Weights of a small GPT-style language model, trained from scratch on English Wikipedia.
Architecture: RMSNorm before each block, no biases in attention or MLP, untied embeddings, normalized queries and keys, some layers without attention.
Training: a variant of Muon for these matrices, 1136M tokens, 9711 steps.
Each number is 500 + 40 x the weight over its row's rms, rounded and kept within 0 to 999. Layers, rows and columns count from 0. Numbers have three digits each. The size before them is the row's rms in percent of the matrix's.

# layer 4 attention output (transposed), 768x768, rms 0.0757, rows 563-575,627-639,690-703,754-767, columns 384-447
092:510460499559538536416494445467475518510450478414506460587461444546480513583488514463528498492488547510461515492519468533488461505507478501486506499483471474443478495465486448494505441519475554
090:521496453561554464435480549454464497493460503522570478456533530537531545457486531578477445540559570545559529492491508477512498547534530500480449482512561496471479426516531529418522490489488483
094:514484497511558472459496418513534519439508499569512520433503496481547438502539565517460495487537501458458489484445569524520497592494452526510515471470536470490529466441502488503513398478502408
089:449574482499383448528542482487541484473498497579388501515489506494547435499464536552461529584491510478507601513548463484534509470524495474518514492519522508476428598554523526530473475458504534
087:528456542488482464495504457501523533488495484516442420488484498501511517550505503538474484498498530507556492534504502481546537502480513535513428553482508460509491503517535493453527491561460465
081:486446458575517494459434527477432563522497488514443514504395585510486526504584430491558542511513533396517498515428453515482523486507492525462480482529529557441471480518475533488445429481493542
090:553536527509535492472457485522462562456450491476480492459518437507466597476518523429551442497559508557517463490523531487475515414484530481522481482469501511394530453461541483446604462556434537
083:545516447521510445497485493555498509521531444483464491567540461473477486544563525549472545492605484427537538481427567393552543507442508499496566436536497456479530494490514449588516494514529534
081:451492535515517429509452452536450514468538427434495540495548565511498493525544519483494519498519458580552516496504526407462556504491468497546542528557456481469568518488563455490506433510589399
087:477495488530485526510491496542475491517529398466526545532463531535461528548464492504514484521492509501538472483559482492502477454508521530491477516532534514537524493522470555531486565471524405
103:508500436458530563502495535472485474439492491490487499535490436513488509495476473534488534514506454456441518445505494543558400568433429540420518507464454555526516408444441511448548433448493481
089:409546402486435548498434477533525494522505543476504508438483525540514504510502485549539461426501523529405502459446524543436514537475565521480546472470570464516598501478509509471547440489489448
086:523494537545575526476491518449447513544409510520478520587509447461492515451559475468544470553508528531493549543490490539555496509521462536538522477458549470509495480553490529517525585512592543
090:457578495439505508508483473500424526520461541450552580439503470460445478475495473553502515543475539555558493542523465515443469525522486451437424446469514532461545513498494577514493465447459472
095:476512508452450465484500431511517502508523486426514483467463474492474544553481462441575570492390414529426493514535494492482460472468496533559523503563445535524488537511498511510445457426525515
082:620617533523472447485560496536504512497470502517498480497493520505510475488522510505514478475433460514426560544521521534600505530483481447509545473496430500487517528499540454469543508459408538
093:455520520491489522494432571593500532487475485418548518481521488550506440502545445502504446523437484436475493461440521545493529603471510475473449527553500439517562477447559454515476566527596536
082:450538476469494506540509482506575509494459555469468557465464525506460482490505468549551498500460456455507468475447388465518512499516488505490527476507449520510481525478507509473497524417445471
084:448480502476568537504513506462506525479432375467604485503578452478448508489489482522532462476496454522467486441484549547477484492501505509526488477452541557452438581505515528503499462467488465
081:479466496525548562540525514407449573480536477498508525488553472534547520492389483527453548460554445546549521555533518461481480470589474550474503539523531530539527486490465467551509548503519521
081:494520470559561493497483421490565506414527497522523499468507442487499508480482515473582493553441568486540470493542476558525545442498556541563474434483516450548474478469494535498539504532434571
086:497439483469512498435502479497383470476506488506536487484481489449442472542533513446444544533437482522471509470470560518452520452499569482481506535526535489532451508518470553467456466535527521
094:506511516503466499520485530501477501529439487530499488429511469458446460511433492446528499519557527503417525532483516544558468477419513444462493527492433524531488490477538480530462490505522541
091:453469499497445498513496491482559520502520507482572519451530577539491504498494504501572548450498570564487433503568502404542491538574571421514536499483496540449519485551505491486448561474550447
090:557554424476562462439509462491471462445579546475577522482558556530513524569439496559544566509487471461494474455493517537559504496538555542492464559533525513498471539441456518512421483498574494
084:518512476531461581511503466501467437478522517482518581531493487509464462450440577463489526487389491525516520525501465549534493442448491415544567501479481596543475523494515530488498492522458458
100:541478537476511511447537564587509479525505519520495426512434470511559436474536474487495564470480478454516497437537542522497505469528482495472497496484524482491543495457461541560445520506510514
103:497522453485460431487577562549493456456574481565526559493510527461497489438527520441408571497545516436526513482469524553509572550465516513498534515549499526555525548499545464463486516486565489
101:522472530581525491528525467511475490495512489471486530525490434482481471466489509507500519466515479468449482511500437503463441478482499476471518491588485453454562525489424521484477492505497471
096:446492474402523517480421575505475483522525517519504504468504489541511584473453425529514454516511567507510441497489449486512448533560497513473542592449520470536457505514482466501588522482541494
105:486403481592569537528457482508453569503505460529446509448564440466407576465566414489515459435596554531473489503559499437498562458474424559496508487453537530466540479456483482478533483544534453
087:518550421432468521511557514491520456528516530606458531541592400464512465478440492471503555471491541487544560462482458536504587502512467490516512444529465478483493494436487479568565536504532495
097:541491556565487471451573472539549458556529480519447473532497520538509486534532584473478501557545532571546576610509504450540546530499539478490564505516454463475469445552547518555516542482504531
096:513541510494515417497487525561501531499507512516589451484551532477415501486492551480513448533495511471529486486469489545528489564498560427530505470537597523485524539506488531536406581493563520
101:482474466470493523462451581450491440508530449497468554529498504549553490532523522516460467485474487538518483515464480558456395435526428544473489515542511539520510537562541485516466482535481496
092:545532518488564420506482497510585565470481482471459454485485411531451496511436528471485436531529464501508456531483463531495462551520477534508535561485508499513516481484463516490563431489508440
097:536525435468496503478515471477514533524512582477540410519536470511535424526612526483492516468412493510528481504460528527500506540580506446494524502526538506449520467451523533496500484549444506
100:534509573489473453405567485480392447526537505405497450514460475451522508421522514484431544458550399463513464473474478464538576485572522522577485461556440490472585517542466480532477507564465589
096:499521535497511547497570494455506518515446452582492472545541480492513526476568493493481471483476535473538404522510520461528487543516544477492516494485509534432493559504531457566455476502489506
111:493505535512498462533493451507580544513528526477514471524460456520496485489448476485575452488581519489566489490488515500498527455614544509569426495526509493468546469531473454458444518499472504
096:481428439481458508451514517436435515512444607408418525526415487499474507494526478469521516464485566497467522500579473473509494464544517556511499463424450547523468529494459518512501501531495507
088:543465514579536477440480527514570520483487525519482516468501539544493514517458474544461498480553474471534513489477510464516485511486476580493493538469483469459514565455444528483473596544485530
084:451560519436496566541494461498568524469480554474469486453551543571473467472544479468441492506503511475506473517505479475580493502532505553505479474540492479464502515461464503494505509499433465
087:538495501539460541493485460471481497465456502401473534500527492496487466507502502485404550544473477514514510449514460448542465442510514457569485466558522517502518520537472527490406514552462542
088:489528497433568574481573531509553471489575568487555518513495492499498486477533569466501554470527499483570522476499467460406435510517491501465474524543511515577500489516484527538509404485482494
094:441523470573568527510466502460407542477509469471566455507503553496547475485496498504487597505458516520478494444529594510438451513548522522506500568439562484522500454460505534508513489472546538
083:528574516483493510546511508465484472548546598497394557455581518432561452455553481501446463479427559493500450464549481537508452475504455515509479481483474489509601469462444457500488518545542453
078:430479479517513477465457517486535496535533536501477536460512556537508474446523505455518482444580485403417507527496496502468481472467461506479487482459430502545473552507457514480484490464537448
088:530546547498478508528561487476484490552453473526491511415494483411481491461462445523477525567495467582481546541445533463512454541552474463510504528498496525498489526508481496491474487594533483
084:488561465535483548471475523475551466567533523538538480470464519494493527470597386521521519539514483453461531469520487586497433483511481588434460480546472452439478517479458523555492530495516545
084:496485512491500500487537545479492491435415465441493467542441514503589519465510458535468479510551403503539541550511534457459460505484525582554478510470512443444551450461492492548494467464482509
085:471465570496475443507434531607555520509490516517496480453459491456501508538480548475488515492483511444554518544485473532388513409381459555508515529469536444505430526416536420512582511500532497
081:523450590517484426451575479473545513510502477472534462542375399479529447488490503462538479581485453490466510510488473490516529476440474491512512487517439517571510436512451475406477517491493516
083:485473447448488416489501569565478518515464497559529487501436578480559531476444443558379497506566487525490465479496573522507447542448533433451511569491514462543450514505525485534500488481460513
# layer 4 attention value, 192x768, rms 0.0859, rows 179-191, columns 384-447
091:516505542455499485604482528423547526467477473527465444483566513483555452479506471536492407469507507479505448547494502433593512548489515449517488598512479473526485521557452503536511616534496451
093:491505499477492505428512498496530483575470491545502579465502506516518460510444464486457429467447491453537491499481555574465528472464457510486509497450477472511506512458482560516455524560456497
085:501458574507472566513528528474484517548498466526523510518484558524514504569537426506520485519472528510515552471462446500456483487545516576545442476523467441509508469544565535505451530440526497
089:543493546494508453502458485559447467451544553465600422530528511508535538482502511531486532466482555522506503546465497519533497460548543480533478578535426469482484557475468472532464551483501453
083:532520497505509520487468485477503523484494480447597597507506541455547563488585529538479440475526509536459440471532445489507543455552456456421524502463524494509483453574487467478475486528540459
088:512540565403515518505449536527542449483413505473556504470551460466505499559454538516456482441497488519515446477550463479502491555470457505458458458496521421463514482437466466504510601540422476
079:416467507527418492545534484523485381455545504507489522571436580423502518478509442543521454540432500410471483506509528478543565497511496522502457527558512539486478471497486498475532479481483476
089:435439489491559477526538441483512548602485524527498450415520593480488579479472471491492459492537408402537492472555442496511576495527540540470443548497442514436458517504455497430540539422465465
085:489516448489518590466511483493463477493516537544541474612521511475588598461538467542516530429496539449533530509498518434542554516506500532492444461532507504457518497502598463577527479526474539
085:448485495548530581541476566511501620542497508490479518544512557513519600464473506492488498504535489467501462428546471499404466537411561561518469506440507495478448514466544476432539536540533566
093:458525473465531552549459510519405499485452489572476435443583571485519506520458445504446505500438510439458554528389547497474504465533500506523473508449554381471463540557486547578516461479483495
087:495499555475534458503475511450506576551482521460507444481512524432491376417486493455468494459489490492442525535500445525504463442479454537492521418437451437526471432574491574493464488519498536
091:512500467490503502595516539608493537422541495560476534454458523453521504578480495471509589464425471517484461530583486458439458542432524512508495427545534566486482406506453498436495486528397556
# layer 4 MLP gate, 2048x768, rms 0.0728, rows 0-48, columns 384-447
098:472520472616562448474495512528444478516535500543506504443503479535464471501517497560484565586452475498539526426509463518485478475449507539557476549429498474522538579510494522516475436475488513
095:487548530495535496521480466496559491529530428511542554481428512518461537421565552548567466460487444521493474546543535466482543475591485491470418503507474432463534512488475504531504504451502474
097:534460483584450564495459423488526516567521507531466453516516470567480477512496492558509541536557451495446496456553533431499437478507491501536563481505532604527489427500516455440495469504602487
093:473483526463488544500603515545543480545549469541535486463479518508587454518497507415480545544518519514518459477398527494534528480503522579527524428507489494470491555507497539470552434580446488
107:503514516503566491491498559499489487451538517547502471491489485470511568496498557424515481478501499501462473522471533526516472565468469557474501468502477454533510619554491535523411534550471517
099:508430496526465470528502500528552445496488500485498491515554488473555478422463427571514498458482472458522519488516463499506551496457474595468505522503494506469530474423562468561519477444479570
105:522482543488580555471579445498493507540451552471586433507575572497523530502503510539521550576444447516486481486585503526524499610436583463472504467532550486503441456447545562543512463486534423
106:553548498494520507472564495488504463449487483474488488499591482476508545492510491627508487513550515513456461487544504393453512505455497459436474473419489523498485522420470522490564449493508514
103:490503529484395437444521439487416532552438463524538447462581452507544483560524452530464499458532449427503506508524553563451468509487580535569568484497474512481489534562478519500390511439511492
101:474479496473556533476567489515563483448477480485483509516402496460535516493483512520483487484536483459510553549468502468494488482484431554536552547493525474466586485468527518500530520411499507
099:494416555545464438523509432507516492613493557576440471496510484456443494508502410473463438476473502510517474515508510554566457441473551468529442479451491556481492489469480523510438520435456481
100:435492516534537537507485499477493500509442497523550474504487443447490467442478507545545496535553459510496556530448548509507484501464493478502511534483531530562467530461455475469494577488514474
100:505507511509480523437419540524513529493525529539489470446445533504521504490461533520449456548431532461516463449474447512509505453520553503527539486466525465488536522504506581529499592477425489
103:568483510523437494450577484548530461438543529479516515470463444515461506555438495495496525499503412435486476480463477508531492571565496518550522546531476536476531553582494546456542417532537548
103:517452549495470492545517534441493551455426492508513482516577453524557580481554590553464475487511479503497457481603470479521490456488540570551534547481510492483428569539530497489496472548447473
100:467388433500543529566555498542519509514474431538478534502468519479431462531583488496471449480524446505482500488566523574522539507489474428519534527526493516490445488462489479549532508570486514
098:450534494570455462578471515488568553426480503523515530515481531408510488546390535509531504501515540477448538467478550483454502519483454522546546449495497460514473470518526519517475440543564490
095:541544565442401441551436465522524468474493499526454488518462484487562434528514451455500464586516507466456515464501470455510539499478489511519533547505534488537515455534459449475554438534510551
090:484458527459523552525543427488552500467501495492467538512498507496470524526480539581426484468436503536548515490483562497447443559552489552545506438579523603441541564478441483557498498485539441
102:513537511522456506535552534506468545513439492519528384468512471522514527516583517511498487479526481558515543502559479453449514498498532440467494498520506410482533521536488546564514573441478494
097:501452485524500437474453485420496511507581520521530457504546495542502535534593481433474504553546524518518445477558516465466509490487529442465453554516515454519542474533549575477415519495501493
099:512470483529486485508497528497505511530503492503480457479575436506478535470558435494538534529430489505490490501489484508491448499455496562579471475533494532468508540467524566490615524511519401
098:462452482480536549420496484446566441465493527522455492519455505531507486493463536560511502522453525465462538509549506503512443492535355436540518480568449553526525476524521493477466505538585465
095:483569474488481474510487396469487403538514469510510476502487470514483537561496503528505544443469432496534501481528476467490495438501414476476500465513545461461544520524450456476544528535481452
100:498476502483568515417537512490499504534535519452470468458434561484465514551505530485567529547525528457520502460527560457506582495406476525463540571494522457464494447540520478526521502566527520
101:418445426497540468531505452459495444490479499435441460446500461520535536515577470518495483507481554458511483447586505501552589516518573523515531429464486455447568488472490542486539489482466468
099:523533533505542517461567528419486443476497507501482553442545481451473509480444483510522489486547495590496536510474439471550462520462482470526476490570516520457480477473552519488602519512478550
103:584451538499493492504534444426523530469465481621452516433512482441438513477532510505515480593499524488526528539497516463491437406464501489540530448509480525509546491453510596474507466470514532
099:502531468542510442532490462528436461577570452459444515487432527534480542532500492497542517511494527411532391507460541465544469418460497457539500566518503471519401504503499503538460442526522488
097:494566500449555466503487507463565529557535439524589515465467490462453522518518547523476475528506499504579481457546536483518473514507523530487577448541470424546558521568465503485485518466497487
104:525454475448591450560466511486491518517499551475430477449440487493516533584489429512470486471478491491484549548486510451526465456516566436508495455531544502566535552468540530476451502474562482
105:477494592497481458520562514455534527507517471543535504509444452499564524516542507494458536555450528450511496501549499481396458516466513527459478460517516514508512554547559472461525517577474494
093:493591472521455541394571418474497440646480513486500559548568508552483523541509525470553468521499548592572479536452532568597444491485525489490475474479552497501498509523515484528480473547486512
094:539492557522539478489548494444526529588528479541518474476499520508562522464509482507438519520519430527487499507429462540462489543525468540437520523546490560522546537382464510444491541498431446
106:503521461484567544506423540551569493539482545548466585480443519445529466512567450477459508475488485522486502535437531546529531552587540579519519524544488476484477539571559537487403562512531492
097:529490530474444550441535559492498504532505503563474510469513540544470493531543532497511574476470549526574529552468485564464508562489448503405508523527529454512511517497621483446468482455482551
103:480470442566564495484530502538518555555513488505549488458465577373498492524541530585488485514489540459502528449547543546476455479559546501520519483525503472526448623511495517469451592460448495
101:559509467530529506463375480491430514474542485465456505497499486495476482541488476534502456547560525457475548521566496478529542486468508568536455443492466487437488460518445511504479515540439487
097:509479408551437473481497551546495558427504483536506524473517533553480549490465500503540432564426445520485574503525527494499528431512459475495497474547573546453508422459492517513592544469476444
099:514522515611500542459538429522502513490485554474523491481508494550477572467498566430538453551465475539492526493464489498532548430419468521518533521528488517473498553508485477482497465486480475
099:539390454482552443508468449525537468538532530504471405560486517446521560493526496542475490483464478439521498504530435489539499470471542512483564486509482511526528474498521503559552563477540458
103:502474474469531476478467512507462525554458460525501489455551457439520566477541455514468455521519518478530515549474522439519514559506562379561542555466487455566575451430525536553511514521458447
099:447514596477535543560462532519499474586542512525504570457412529466523459542486507604550429422492519502473477444461533485512501521495475519533539532497454455493455423440583374482473521467556467
100:509521504514554524489462502482454496427522409503540491504459497484513559583496553533556468463501502467502475492502474468501510446494489497482531494474483544449500548558467488486519485487530484
106:469508434591541459524481499511561489530533489471504510519502529657513572436533512518471367529502479517521505448523481491580513490490497475438530446482528478472505520559504477501430547494565530
102:521482534580450460503595522462510532489515563510479543521513549520431530559512577421470463526576467438455495480497443515412479448529481483526490474488496517501597457502519548473522460491493501
103:528492442507518479407472515448568555467455538443463550480475453502542521472544453483490561533534531501477464509557468567387537459533515577470544490518524479462410450517447579451536495433491522
098:514498449454457453506501514535506436467494506579454475462497579538493535483445496410509456487454480474540476512452431564494534498517502514444591491611484563480532455516467540471456492546527532
104:407476549532395472444523503489487455468514488521480514514515605512508508500510564514535446495553493523516621394504492465541474505412481491489481525431480580572479480468421547490484462441511496
# layer 4 MLP up, 2048x768, rms 0.0776, rows 0-48, columns 384-447
102:528522444508511459433503399514438570492515498559549512473509606570466427548535509508530504531459471517568465580501485522478560489473529547473557504509527444492484557483469502521528491556466477
090:514518452465451523510504483552476537480507517537492511522546475476475481478537586440386515454570432486518544528532565476440471512467465492509515531487473477527492504482484473501460481468508544
098:524519455528532467522512413484573489510525466486596503462426495513495532546522548446491471561515442441604446532469531550527436529533454468458510494449430494526400550533396454439501508392506506
094:573461474461408497572496483484529498501517472435565461519452486533551564467481536565507441454532480441502514487456502441463450531424544405523525484522527405554474515462468514468466565558498541
110:425500514571539533648467513536510552527506527537540490591541443498545567550534536521498528548555534492546501492488519469562509466478490548448514462519485505495531521501497447458496452534486496
102:476553454493513484530535494459515450522473496469535537531536466555541473482457571554498449532471433494519491525508466454570465503426459410413514490494520571467514479543529452454485459525474496
103:509507526502380566523492496463507478483518532538498546469470504418514461535458482497530467450466501491540534524527440593530467512420465449566489463449478523585522490408491485452477528489408532
101:487527535505582456480481459512513531463483501537500482473545454476466549474426387502491450516522447498474499495514549559514480504441541481533495553468522544519503491451550440418405486505461523
102:500503515514507502474435426474452504574506551532494485468529452474540482534453463550504477556453430442472492492517519530417497481450596537475459495490486541482598467532465427439493528460537464
095:545490418508454551510478529431430503560498446492541512452465473487501479513546484527551532527516583436567469537514541577479490445533514477533457448499512518480532442541523512446561476468590518
097:514527500472537463508555495555512524582503564536517462471576528493401469536475535505528390507470476514419468526529532528506493488486506489484461529459493547503490570489524483479529529543454481
099:514513564519484514508422523525421450477537441497497458492500560501488502535517498541445558448457486490458517504536532510415537544566463497489471421469542495437443525536449467486539468449547485
101:540544471490494489487499510557497496474580525461481417473512522513496498561496452464456473516479535499463432545444521448519536501537537517476441508541468538498517500533450518446511530507397550
097:486503503499485597524469437450507459518477450471518515500546531494486437543486497455497532434516449510547431481502484455469490470519508476502511527504523484422471467536502506572524546514528453
104:459623582543495497508423473473502478503500556537496503475456475568531409526468427494522559479457498507498491483588427476495505510490528510555489444526538509525486518511476503608453503532540470
099:527453548507570490482514544522477490461496503476475427490500532571517534522554483499501551484515477478536481462481455479553463514452490466490563477425470585475457477487492434488463567501548460
100:497504574489530415505543514537531498562496528514522491447501520451628487495484428517422491525542522465514457453451509497449514555491525472491594460548508507453508472493552454531489410480498553
094:460530530564469454568556467571505491524444501561464484508439542547543510545482516506453506460460458534500477442459501422584530448494436458510440504503471555532506442475571476478492448518498472
093:471416550466500477527525485544444536503518491446569436512534458565467487540426525447477498469462483472428567468513531518423478527499554533477488465593533430490510462554520441439394475501429525
103:507487502500502464548436499403527553497503525493519451513561477533529514516576394485481555513437506439457480499548527560547498501515534565553443521381641476452493478505471533509421473506496534
091:459545571484511495548526508504418550474470539496474548486523510542533573457481458526483462508534441524442522516477477499523553489558557414449457460553463551518520447446478514465493490515497474
100:444535533517568517472492433494519512462454503486440501455485505475543427540470495497515476489483483468486468442448526469458551402483535552455582535509431531491435518463423536469472504433473573
095:545450510498573468472462508552548438495495464451512403485437437470524508444507502491598529569533513513481515438513489582468522439501557462455541519442450478463471535525525532434511499457385533
098:435530539504515514503514506480470502510524477577473487513559493567545467520503472541484480571517598478543488509495557501502501477471498544495430528493501514490530486491514533452551558483492404
100:530459526417520474505492460495513478496521473468482492512428495561423483521493490456430468432510465470392530573471528493528479468513495416483579588497509507529501502539462546419584514483512526
103:521458511492460446507507514521598522531538555535561405409492496519475513489430480524568558533517488455503556471441485482493459455544488470509497592549510545560494531465460428434441502502498432
097:464445481450533474504495529532447568476486481428480515504462489504570491400499579537428435454516467448411434552506504481448520501544475465491585601492556544569516522543404544494459462512463426
090:474509536550505427560525482437537539402531550492489525476565500459474537525561523471477498556542480505551497513540482482448468483502527507517495514522437493478455528482499514502518499504551488
097:500487491496491471482479467488604521538452545536575470429527521505492524507501463500515519482528519474515426486509497552522510503449558525549554542514552542519495439513440461453446512498494470
101:398515506465610514468449497518515584503474547542511485561543523549383559532485595507437454559520510492484514459503475509490385530446499510494527560544532528549466441478514529475441506513491470
106:480495473490459521527432503535522506470534505494491591534492521493547507514523531478449567483481487460472510563509491561406467500522458498522481499465529520518520472494500582494503607519550532
108:514630507503490523483496482404469483494506419420567528518496556581522522501487572545487555539471497498516562559532568536479566567486473527494523518458555477475478476470474519481468501513543435
094:511437444492488409498484441496445497454548548547537501471491490476517479443490475526544542481462544467475506511526531527473467525528462507457468516440470480452500507504454498482509483506532513
097:477533459486511573563528537513560562514462443551479521487521535394510492467495456499523560465593439454492490503513445516504466482459457527503555497503576525467453504551534480507510474563494492
109:426532511418443553425520436499499512529479488501482453567497468491581466562567504461524444513452489425522510515539504497610434493517418466465499485490551595545477530530482496470553547546488504
087:516475437489497522565518558512491513457480505508485487512580487533528483460502434485504538546534523469476531440505464506541557487575512497544396498479525459463548503444528440542482431471472506
097:468508455462555454560495507511552512484489539505487518440582529489521479505466509540466489554467489574534471443496495561494393487435587519516567479509501538516548532423510565495539489481604549
099:467511516497455507557524509409518535490502540546485532512511497583555546471425467451405499482463508483556431516596595547484414498485534450503487523481483492519522484556474489464550489490497534
097:508447477507490440531502437501515531470479479471563452442560477563563508501506553529498492531515498444547409479426456570530445491509481531490566486446462563444464499542483502491491558549531471
101:544503479495540480492472439496515488470462497511488555544524464511451469465493581518464498445421466494480481518441509495530513536538541458487530490479488433493481523432533515563548576511465513
099:500527473588554511537501593572526521508415579555549484500492472529533555588497461407528535521500468515512496531459556453475489508490563459458491518454561442583531526578473465496474507483480550
104:496500573513469499433514525517477565551514501545488436526500496581494460497464476480468511512517549490553500589510489555537557539501439462442486483478464516451457499427488458572473504538417497
097:486540506553540467528518504464465472543537462477503617485566551529551530494536445475542462532439464459494479482442508476431536477506443505573532483411503536391524446503476428436507470487505580
100:557536467456505524539534463500505497488545461508476496432422512496477548565452503503490576490499468441499507570469482507515487447537490520459565438483514489489526566549524486529465473523534489
104:518463477436470419517460467540402499503470478543513522466430580462507416435425488511470472498536558440471541494604472514521441459499481545493449546437533481440510437465483430505498529486528574
103:461520458488538539505471424579437515492463455469485518496513530457495487496434448472552461564517564553493539510477546497438490493527471513474510470476470462521474505452534514496577525564457491
103:465541480507487465455582479473463472600479514446500439479560497441582550430479578469508480456501528500488439517447549493567505477521473513481544527437506506454479417542451515491474563546472599
100:485461436534474475443486534523464479574474492493477440461489478488493496543563518547500436508553527498517553551496486521441469486464557590448507503581477530533486518462582482511492561533514518
102:611448462437551407473462527525456526484494472492477560553385478547447505475495547469516546431520483480482477509550559511513491522443481465470477503477590469432505469521541453421490534486563474
# layer 4 MLP down (transposed), 2048x768, rms 0.133, rows 0-48, columns 384-447
100:573465511437478458507519514393530432566463522522541529449534527523580425524422451522529440460470536443499571427536457485489457510411407508548453453450444486576492515474543464484512527438556437
092:502501493519505386510401539474452527524510512552508539538564537540513483455585501579484504486456446452490419538465510620528480454470486495539449549509511503504467515532509499420490491460449466
101:483462493459575468527518508523519433475533480523548564437520428535467509557451537521562576519425463414432504479472443437549516519520544518501426570577532546463518502522492476521516460508560538
096:485519546476506496490407480466408525517521538478443452467499548491448544531439536480531505541490595466531512523540423575505506491506416507530524510555522450540468437552608500534556546544490454
110:508491450525476510529523503505485565461484525565451510477483592476523515516474503530510516457467423574522523564471500556530472592493546498473429488468536456485488510504454546474530517470466493
107:483503552482493558475432527494478426460534570504431508502490572541469473514438540616478485501490502420545517533530539492448477441453521522508463490572537460515516500497452480483420530502462483
105:548496463534470492523522506487454493396458539454511511502493507528509497444479488522519554503545477459532499469452435470488557504541543488506479520553466442566484559518525461481466488502527513
102:495543467459506518494420489492492480478540412475535520466542537488483484516553484446504504469496527541523538529442444518494502517541476447483555443474525490434515522488513549505541482508566513
104:549524458537490474532491490501516466417513483459523498471485458437491513465473511505411489531537501543490435556471542533509532456519557469508466523551533414462439448452475464465499491508548505
096:467521450398455529527516482532432490531576433534455433458545434494512469496549527550533525510479441576509528483531494497486446521459515511468530485473514509563421534503520478462507452496527553
102:547492474546484497486470572503479503517565530438569481441436506488447537497454472594536492486509507482441546521531559430460542469503477499510456455537530512464467484438566518485425516498553476
101:551451468580580504466541571563556552533451474535526543500507531483557494546560541545481471515454581550571496471502462537511455511556537547469516503448513565394517400555489501546460461505542447
104:539534492479530431516507496438528546485429521426492513463562526430519504518563520541521474461524460455493451492395517479492492466563552485433485533463489501505514566436542485466477463484537586
097:512511491512492442513485589542447492491533495499556468537489513513594530505532505546434502464540456573495444592498498514545507464506550495415525476549579487538532580463411521484525493482478519
097:481450515469530544505492505523458437624483502485528552481557520477455489531484487487538493491435538479564468582504508533502586525543547461449472560474503564575467476448454547484505454497519468
096:550507512464496496516500489412492528498520511502461494570577425432493452544531509439550566490487459531505492549504594559482471552490534501529506541451488434487476490524517462428403543514571489
100:524468507492523574506558476530452523512471437534500502472478444481509526444445456440484520478500431490488470415537499471533479541408541496455446414577496552480463496529484495437528531501481544
095:551504457499513438465497507540475519524540517514551457529484482467507544511514533575473512512488524574523493535501473505555435528450530585440483529527468457540476479535483514478545538450527486
091:485507393514489506432507451496559451512507435519497473503468489475491491524543513505530461486425473432528485432519482457597473488532448456526540489490468535507560532481559515546544445502628450
102:462523486551497591559378518505590494433463504498482502474499467425539437547591438505453452521548494442515519490487534478573488470511526519500491490456507526499468535513541487493450535471486514
094:499524510456485426522527523517447515504536457486527527427554481569471494519443486444525459585472491509439593466478444482506474437559434469463471495585580588526536476461446497505549477490406581
094:517499503474430483488495517516459481466529505480462432531440570475545477579432556589509509445489488491494455453510457492505520454434446468502599466424499571510526500499492491534566438504470465
097:492550518498537477500479499415458461527500521423516512502503496582541480476552556500473431498440444526516475596475524432488553494429498511512402497484562563490525453509455454494496459566506444
093:471451453447550407419489444468527485548453465445496585465497525471471417533474435566524528555489479517497517504556571570506539453491496478560469444543490527516482410520555447489424429498521593
099:504532526511510486544484486508496535530569516543557521541535457464545440545561545500512500493529565450487514461546509473505487494508547484480528465485473448444511516397515511498527489545459493
098:487534456511547537472528520493523435512500526516499536514491532447468503453495530519386489425550544542510543460542492583524498477459476481401450530532487524478445497475448450528469517574439437
106:443501504518485584506534507541559509453437513492491488517520423433432492497485435526513421400540543480465451492545472566499449458497540445499524500574524514473498383481505470450501494546486477
095:439530494480447515492513455486488501555451514505490454514586457493543519495413548589502510535455486508416449495517529505493461480530543360453475606481481503474559493448495583468445487484501478
097:501469477490514474493562470505529525445467519451437500550564541468505493552476509482490516501511506518515505538451428494450419469478474523500535500575450554541439526489540499528529520467470534
097:534470575519464494455550517529507561454497486477566513455485442465528569452516479534505544464546472486529526521534502509452553505503510518522510454443493439510474477613467461516522569518537494
106:475494487514520464526450486564475421527583521519432500531450434429512456475470504542472482512534484466490454507498498517464454460510559538534444565405546517453539464486529436436526521523502489
107:515535470482456520527442519482467513566503507553485497500536615471434469544518508449522491396469513436526475426511513424487474521563457424523473504503406457462540534447456424524451463517590447
097:413457479472535539547523478431488469544468442482509513524516550477464551498490495462405515537521536606549503493475584461558440505465491593465512511489483475465576493477451434465483482461504515
097:563504524433510547482469571481509528478465498431485493486464463565583532483548494552469560577525469545474443503482456478476593487431490492551493521523492427396423463517497466539492475578452483
108:484526523488468476522443544491535506457517516488434514524539531482519430537473483545499504445499511405515418466507489440496526426489498513418488514500525472627534482425435467461511571508461471
090:509486429529511478548450514481476488468508467459490511467545439483531496592553525506493469485457548462470510500525476572463557484483467534577541456484474376495498525459482450492518472539508534
100:418466410550431523553460525476512450470503471529450495493458486435508503527469554517525450502562494508520465481483539511469537472550468478464473469553491402492523478483447386531502428422469516
098:444554478510544460455536466528490478447503459450443459502505494593563536452510531524417506492463478482443487492467496487565504495510498490476427473434501476414454524475454440444480496510466486
101:476516482538496531435517571521501517495573479479507485483512463499500458529447513508471457451494520496480488484478512544517422492472420421499487509490491535531528493442461500544562502518526486
101:529413531472480507461507500574555533452542578447488495460461507428466483474559547439482443503556508536477507499504469512492502555513537557517492604536501550466468582518476482534488477444492504
099:509414533511603527499543554543407443472570547488450509489494561457525656473506416511510520500492524549471565615567530483531423555546538544413504540530493563489456459510483465502531532500520571
104:501549440496521514557496479531592614509530533472536534484492460459453539472476515541449513491504502499537524491508393516526489503614566452490538495457460514518518511534468471565492438418476522
098:425513513531570465557570584549557521559542521476460456618470475443444504473498442458481508409499529521528479497549530446499546532523538498508478490461536476500468620510492487469536532526452500
098:412509586474545464482501547610469499431522552502500480533555511502458490471476552525449567495421518530519511563461478516492487530443562528517497467504476563584469502540484490469450468494483471
103:494501566507491502460400585498466508510506554463504507395481508404501525551480464449496574476533493500484465468504494439532578487441455489546516510511512501472468562485497466483509538475480492
102:455521496491551430472503505539623525459505472473492398498455486532504463508521443583485475501523407526416456567532522538514449548556526464490500412503415584554500430478475544509512463555388526
107:462479439489472475493530539549545486592525498402515511447532457534569459542456475538530464485520480562532433516540437464500515522682472519528567495501539546477467446540479517522536518481546539
099:458441529463552490498464553484462521551504461461527503480501437560505551482478482555525472472499537526430480440504491544523599468436436548508487493444440413452458491526545448475502498502510516
097:497490513508519470478439504527467534566524482519520506494459463479462528556474520546458507573473469548463533579494500535470508526436490522562452508596494517534472522504457559534554479513411555